From a checkpoint of a small transformer trained on Wikipedia: untied embeddings, 146M tokens.
Each number is 500 + 25 x the weight over its row's rms, rounded and kept within 0 to 999. Layers, rows and columns count from 0. Numbers have three digits each. The size before them is the row's rms in percent of the matrix's.

# layer 3 attention query, 128x128, rms 0.168, rows 0-25, columns 0-127
067:510512499541467481496497484483514529459522506468471447535548503521484547525478496508464523518489491505546499442505523493518488468482530542493485478497564474454459501465479472510493516503514524490503535513474487454454499501506520475523487516478506472537522489514498517455477481464499512539473464510522507502451487511462534471491481450511481478530508489507503476469494514517500507500476
058:506502495482486506444538464504510485541516481516502524500517512451511461503525523518512512493507512470513499458484495483480502528497501522526510470479515487510525481549517485478484469497536480500488519473537496518532468503519494485490520489554458497473501506482531534515544482472523522527471522506432488475540515475485461559521541566485470485498455541478519484517502511516520510493534
053:518525529475525517476500491500508490494500477488535492493492496486524441515522512468538499459471527541468528518516495533523540514495477513489525564493499529508540504515516521571505458475454500492488493501553535512538508493488523539529560484538475463471498491479488493509527477529463505493500545496491490483552489500494495505490539496459499488503508487483526534530518474492491471516531
070:525501493533520519506483510475497469468489520448498476524520488546505543498478500514442535525468466519548477471533503516522536473503486518493461537530518512453462502455456477521513496503473522528480505520476496517465540491473481508487504508493520489533527463491454511463482495492518471511518496496507500533455504525521517455483492421509471497525507463479503484524497508489480506510489
053:487479498466529509499515498514502506551528453535501566477478505441553467521529521514551491511545507472482498499500495477484495534502450496505548505518481496507508474490520529518497466517494506496530499476540521488500494557511509513519501504546454508452483505484513489525526524477500520498491521494496522461546496489480479525495557577509489490482502511495490491519530521468485518513513
060:494547470522512486495507493487492465474503511460504487514527509522516528527512518507441504551481478497532488490506480508510532493509514504479488511505506507485512532455461475533491504476489500530492496498501496471510520469489449508504478512486505476550513469556474515475508459495519476484538469502518481521428554508530531444477479431524495535513502490473494457506480524499483495458519
073:487514468452510509492502474510505498539497484525491540482489488493498468504503476484525500442481549497494489536477479529505480529499468467511518489519496508507526457565564521531519503496516508522483490492518541497551474480525518521511516521493498509468481529480503506535494485499503520523489540491478518494565510449513454540462525563501496490491476527538519504506525467504519507538526
055:497503475507500505469520520504475528527504459543535537504441508501514476499541468505517495463513534502489514494479504498496538509507451503508521475510486517513508461501466528514532497486464433496448508516517499529552485477528466491470492505529464487475537523479516516506505464562510507502515531536496498481525531486550516509510460518518468491482489475476506515504566496516513494501546
061:488473501491467483534463530499517551506507494513511487485496495442490496517520504486512471520539482463497497492509510512480446483535496480479495482488485479541506528462547534467472495520528515429551502467484498501453503531512503504533486459519497532541499487532515495533527514480475518485530488458508493550479518473485479488497500542523534498454520519534464519499471524469475512498480
064:457497527459495490535499482500536515512505526518507524484500498537438481513471473515516464487506487503467500538497479538514508512497536455514499547536479522512478492513549506509485472499511545496497504491533541511524499507447541534521538542492529485468518484505522455519512502480462480529528530497522531539553520515490475541478518479448503536472498477517512495483521493502487470525506
065:485492516459481494519544449477501500522512503548499532516493422476489482517506492497530503467535535474452504474443496487482493507496482510477527524511521449531465495490510479477487491550547481527549515501491504487521493542514518447475484456511456502497475488495513510479531492485505489538487510513523518500482533524509431543498525504486540489533478537505494513498492497501503497497507
068:505478510480500470482514487523509516502539469520480516497524521467522490492482527549542512562538511479462498458495496461473486538501470514492501503483483551542491452416480507487489506538429494489496512486487472510499484503494482488497483500514451518511501522481519507536492525458526513488544514529482507473502508551489497527517477542513497470487484491470468520474484528520522521498513
055:499493504506483510530442561502502516522492455484499553512453524488503496483574545516503522517545503526498530476481519489518487494494465514502502480480488446491523498516497441518536517494476508460460500548500478490529491499538469508477529532523496519535515528526489508473503515535540509536487510507467516478491480477507531505533520527517512500467493523469469498475499455477512493493473
079:522493520520488499519494487515498498467477504483486465546507446466493494529487540487483522525470488468501503487484505475523482484486488519456499505484531471492473515442482495509496502508536508471518505524440486481452552547504481463482486468510463514511495472505493539434494502506483460509491461518550514518433510523499518498549503478499503466522529508498486528511503501449470490510468
077:516516505447464475544522505517518503500493497483506521517453533505463479477508534470450514474489492487456542491436488508509470524475503479477497531472502497519536500519524452527522530555488518442440509524498499461558510501530470499480505519495490498484514511491508502493506487531461497486498531526543506445526458512525496527505536498485501501493501507489488510497538471467516495511504
079:513479540532502497505472479520482503463500488488475448507553462500496520506495503515482525563480463508504477476493528457508516503514493518489502549464547496516499500463492446478436494497486489495523480495478510529457536544462487473509512479526493491504504491542494523478485500478532506478510455503511514519434454507479556497512495458520495519504512519465486509475505482508490488492453
086:498510509494485502472517506513506525496534505528490506465481531503497491443510458527501529490505509550497484529494535519499498534559499450506503537515451529504500501550562479495509553487499493466474494518518479513542493463465507525495504528519488474524488537480470471555506523484502526524504522497463535469530478497499484510487460511496445536528520482444518520479514506512515510519508
099:485501543470537525541492531495476505481467522489515507510461504473550463497534545515490486522482524494488501509534489534527486495479452486513525482514451509468512538489554483499525504457523523484472512499470517509566540474519526501502529523518462552506476509503498444486484482508483447506501495513519515523469540511486517519506516527499489503533503549473497483484468516458484512501499
117:533466511515469528536466533544487510513522487560487483502485518490507464493524525489468508488479536490521491514499492465476554484533521472503530503565529519505520496526522480506532499516525481505479473503557464481529498500513492508528501472508487506467458465493486545479502498506538505497443518498475546515493470517493526520497537532514531484498534534506478446482516464475489469487490
111:496507467474483472450477476508496502497512530514519501495486468478535497499506462491485525496471536475519545488564508506495531486481537509457517541492523520453528490492489507500487545497472434485488472550450473466517513529467496531461483465506530470495521499473502497489489485511486496457463465498467481467516504490517464553504487479518533492490474487489530491518532511514501474453498
127:527503459490538462515453476519505528557468489490476487490504500479463552497469529527502477513513515560511478490476479507483516548540501447506512510514505492511525472496450512479481504511495520472538490488480516526467509513497504475496491476501514491479456551499495510507506542511482498500505491515523580459537518511514489495505445511510507510522538485475523499510485518470482484553534
122:503510514462507490485444455534494453492508509516494517522521519473463514525486449499513448495529500491490517486541427494530492480556496518496488546494499538503523523516529502459515475520513472522518494482507490516508497506545489545526516502502480536518502477517505532491494495521490535484468550539472445529516491442482528497476485509503510500456475498500516473516474503498507513469535
125:460512536496503467481556478559473492482544500506513514516476511527500496516528502513534525511492508536509516537501519517528535492460505475551515525506499510502447508489495455500509472486497498478562549481512510500518572482503495476507494464520494530502483524459525528534506525504515468471493512478524490529497484465474502496531481524467470491530473516445462503495482502498514524457492
126:501538518515510491510484497486486521512468501465481517487517531488560482493510491514529467506498502507476514515483509519505478513496521486458523573553559528493452553446507497468519487513498448482446492507528492477469502478517508475506524482511487531489446465526492530471495513521511509509541507522476494538490494496474524438488509486507482486538521493507512521480494540511508552484494
120:502561479546490519508521502512505505499472490543447535487521532515562541497494500542553498549483489481501491483502486470506493505498476477493510495477517536503544508490554476491508507484478460468468492492466461545484558478536494498500464497494522512457504518471536518521503509485512515520515470477527515477466528498498466505527497519498485451496506508466534526515507458492497466485520
127:530528469502471463506448469513511499539568521489513441485486486503484509474517465501447496507467520478494470537463520509512490504512492474513480493465501476456474452515496495486516451471530463539483504498548515487480500497499481545518466521531483480488503528495493514512473476484534500554499447492487489516494481481472499482537507516509478530523469509509486503502527450475480500489466
# layer 3 attention key, 128x128, rms 0.183, rows 0-24, columns 0-127
055:527516481521461479506502487515497521504494488468510486517461498483481472473444530506485496532514531471534479479561504429547461524512534483522500497505491543511491459506545461501497445505443530513481535497453483485522490482518486481524490484499481514487505529498515531517529494512501488475497511509518491487498529531505486547474498500504495520479492507517533451538535498480512486510433
049:532527504494555491538461500494502504526502508484502479521472501493526514473480493483475496473516481451510485510515549474507495501518500488469461494527507531464507473471505473499502497447504544488481521507477488517465558477472483472487491532481478500471480542522541508463507483500480490520510486535553515555492478527491538476468475416515548497505487488518493535506505464485478504488478
054:481481494503489526468540496510508452492458505555490508493519486499482510522534485520507484499469511473519512516458506547470520508518443502480520512504462494530520506529496543506499529511574473490515464530531486507491437536498505494476471453519505511547484454500508454495463553493489478498475502487470487528481505489534469506503492551472475487486516536495502526506502492507523510507543
056:533513517523483501512453485500512463536516481480509442483493466475485453502474534500488493508533488486498482464530489477559497487491532475522492515461516535528483488462551456480449483498491523463543533487489503505516520480510520480538490553522485502479472508540541531473501494466492521489464517516475501491498529527521503506499480482527490507500472487499553514531541509491505473504450
053:508485486485511492474543495488497494500470507484520504492509515524486529506548500483522493469479504487504519527476505543441518476507470515506529526534474508514515525535462569528508518500505474492477482523524490509530477556473523527464534454512491487527449476497516464523531490517499473464493474528496469531506466484514497484511511551440482496498538536502521531529466469538506506517532
052:533507488540462480507464514496514493510504488489475460490492509509509484478446492450497546521493505528492482501555485468517465519501583483497494491485496518491477518491500456474482474513431563487480520498453471523487538464496490519562524532530516470489482484488490541481537493489505523516485532516480524513513507514499513529496497494536502524519503493500549488480498510495490507511451
071:484486544463498508465537491542497504490502505556505484493521528518500498507540506516514451499485467498479551498453498520488526477506436529497538496509505485526495491505450562514533517497565501514526469532515499502504488492514532508494503455493482482546539466458497507506449509499489517519499492500460482533481469435485501506532480528468495466486512498475486506488499492494507495507542
049:522495500493472508487531529509491463501479529520468508485541479494450530491524510513554516549475523527512501525477494542462515482459530506474486521486540514534530538502486545542552520523514500499503541529434466491529469479499507547513504485461499509487522501466497504524489504498474534494495481486497509505454480521507487510493500556470495441497505492511446471507489513484477514507498
059:481488518452546519482523494513481510499465505518502529502475521520508521517512496482520511466488489476507543497487495495510501512502480483510529542503470453472503492520475546497492484467526462518456457535570511494510493544503481489402500501518466521501476487496466494531503538510530429497473471505513492476518463511502514454497494519497496513510537515504492498511518489536516508504550
059:490486514493505533480513490498484460531502482517483523527487499515513516502532466508527505461489517440511492506442475522504518493512441501515524529499482526519463453470505519502466488491574458532527477557547489489511522509535495452448453518479499530498454470472494490516503533498495499483505501528460509484476468460513489517478495533506459473501499511496537515494488509506506510514530
062:448434525487518500494519502520510483503492495497489520532503516526492534501490457473490516489508501469487494505522511490511459496514458482500523534494473477470537474527464544513535528462546512509470442504548515539493523496452502467465526495566482482502482479508540467501518514476510502495485531486518477528515473496462501440526482490469503493513504524510489526502503490540509512498555
060:497524447519485491530502530470492473510466493514515534489481482481476545500495487471517550474498517525509505535520446499476446492506518454464430492521520473511515515518500475521498536501454498528505497463524450490508482495541472480532536524509512501510463470485486479509532551540482495490499520466496523500493482519514470509470520531458496518553528508508473489524509494501464489506523
079:484513470548492500512455527429478501487531498506527455471505485518532480498483520471494510490482484526511479498533501492489505496513574463461486452514533508504486522530518455462492506547437487495507526495483486454540471496527500505537486513488526525508496505498480460501502487507470535508473492445550503478494521543513516496518511491520493540546525501504503466486492520483479494486488
057:513479523529516507506481503533512521514474484481537493524496458524505449494468539562465539496523467498477545432518519511527510503537502515502480523477465495514526496492490474488478482460517531509460515472492564475526517486491469497465495498550519518468504529525482529484484518558525517521470477445509510531499514517492550487496529502503496525470502524511514481528511484512491505494484
073:460485479548509509468454512462498494486509513496526506505485521492512498435519453479500498471486524505505476499499472497519521461519464480496484485544521465507513498545503469455480511531541497485498500497485467491488533503508510463486493514470511562536469478507537438508502517434481491501509553483512491425494507494472526467477476501546499488503478498506498467482476516503491514519505
089:476546469528476488543446544448485483487542506475514478511483512486491521487490464459499499466515522517487502540512486508478472496504531463489498472516493506459477493520531456506517508525486538508524498517475466501510512505473500460529475529509546536557471512515527464480535524468488537510541515515525515515526505522493486509494469499517508550525506515510539492482510483471441484475495
092:510476464483443434533530465466463526477520510438468528507507519531482554495489506499507499484489526522489505487504489476474447518505496501515503539483507481525509473473513474565464502503460521487531507504509481515497479457463534530536559492525494432527517479493507534505503506528501481466532521500499511515534493486494486497500476469474503516520494510506508534520488487483536507495501
075:484477454521476533478488530476509496480523504516514485453515501519543499499528513466517514515482455523492461509515499430496559492480549456477490446507554483486473507510539449480509525552488505503480523517476488480519466512550478497521456482461512506506533504521466488502478491489494504503473494468500478458511537516505486498537528494529506512510532488498465462478501500479497509499481
106:418491518505539529486513453502487551520459488571508440502534454501522530493489457539500500472511473537508493449467522503489528482487487500454499500519488505510498503532499514534557512483512502480489489497502493464477467483512501538516462486493541522485509510523510503498516494513500472532506521545493515525493490522499515520506459546483510491472522496488474519472491508515532472480524
122:462469479507491497515485478482494529508519469505498526532478487551482532528488490485491543454453508494485491499538469526442521520532516485479485553485505502504491504490511476526474554494511529513497501495531485478508484505550495483525435500510515487527476445515462490493514513490545493508478487470497513494527490521470527524518559530525520530534555522508503530544498478469501494494486
138:559463473457550505525522513452510497513497517476480490546462488529516475475516460518479469506516504524487494488487504463472493501476475490547504479519524475518495470491545480476532510480451520502497481473506480511528503490447439532473484498462487502522529500519496544512499514476528502481526528541499495501541501469497437506492491478544507469541494478480494513498503457474509488518499
121:490503497455481485514456464486487543502512534467513562518496498497451491510500504497485492482429489513487512486534479488518501503535519510499522524492495537527469557518498519491534485445506461509464519481471511490454486445503537537529535498507518512500502480498510450511497515521527491469511461523525539499504502492481499526511515466477531529500496527516541533498490444478471496527496
121:506447517491501496467485456509551496551458524579506457485502530530455484500475493485517485502466493488453499500479512507484520558515501488514480484527482506476513461482520496510474492496489487478510473523466464503463524485498446496495469503441466501476523456496511504487488508512499482474525473550472489442515533545494524526485526511498535495483501508494467488506514503507502482510496
134:475562473525478552485466438494479522499509495580487496508562514464504467521548532487533493488500498510514470508546533480459492516437500510511522512477492503528536515508456532521513465519514486505529496505517486493490477510486478519510532530510526512461485495529509459485476465487483492507518491537499497494508445526478503471517491483465472514504500506499509512494524521458498508487504
127:497501476475489529476434470495546473475489471511524506491531500489491506489522506504515470503510458470470504451501511425531483489498550475539523505475499478509467522477460522503544519497477501477504474479515468497464487500490554456492473519560531488493524485466511510512482524479524493449505479489524505504485507557496482514532499529531526524532513523464495481508487516527507501473487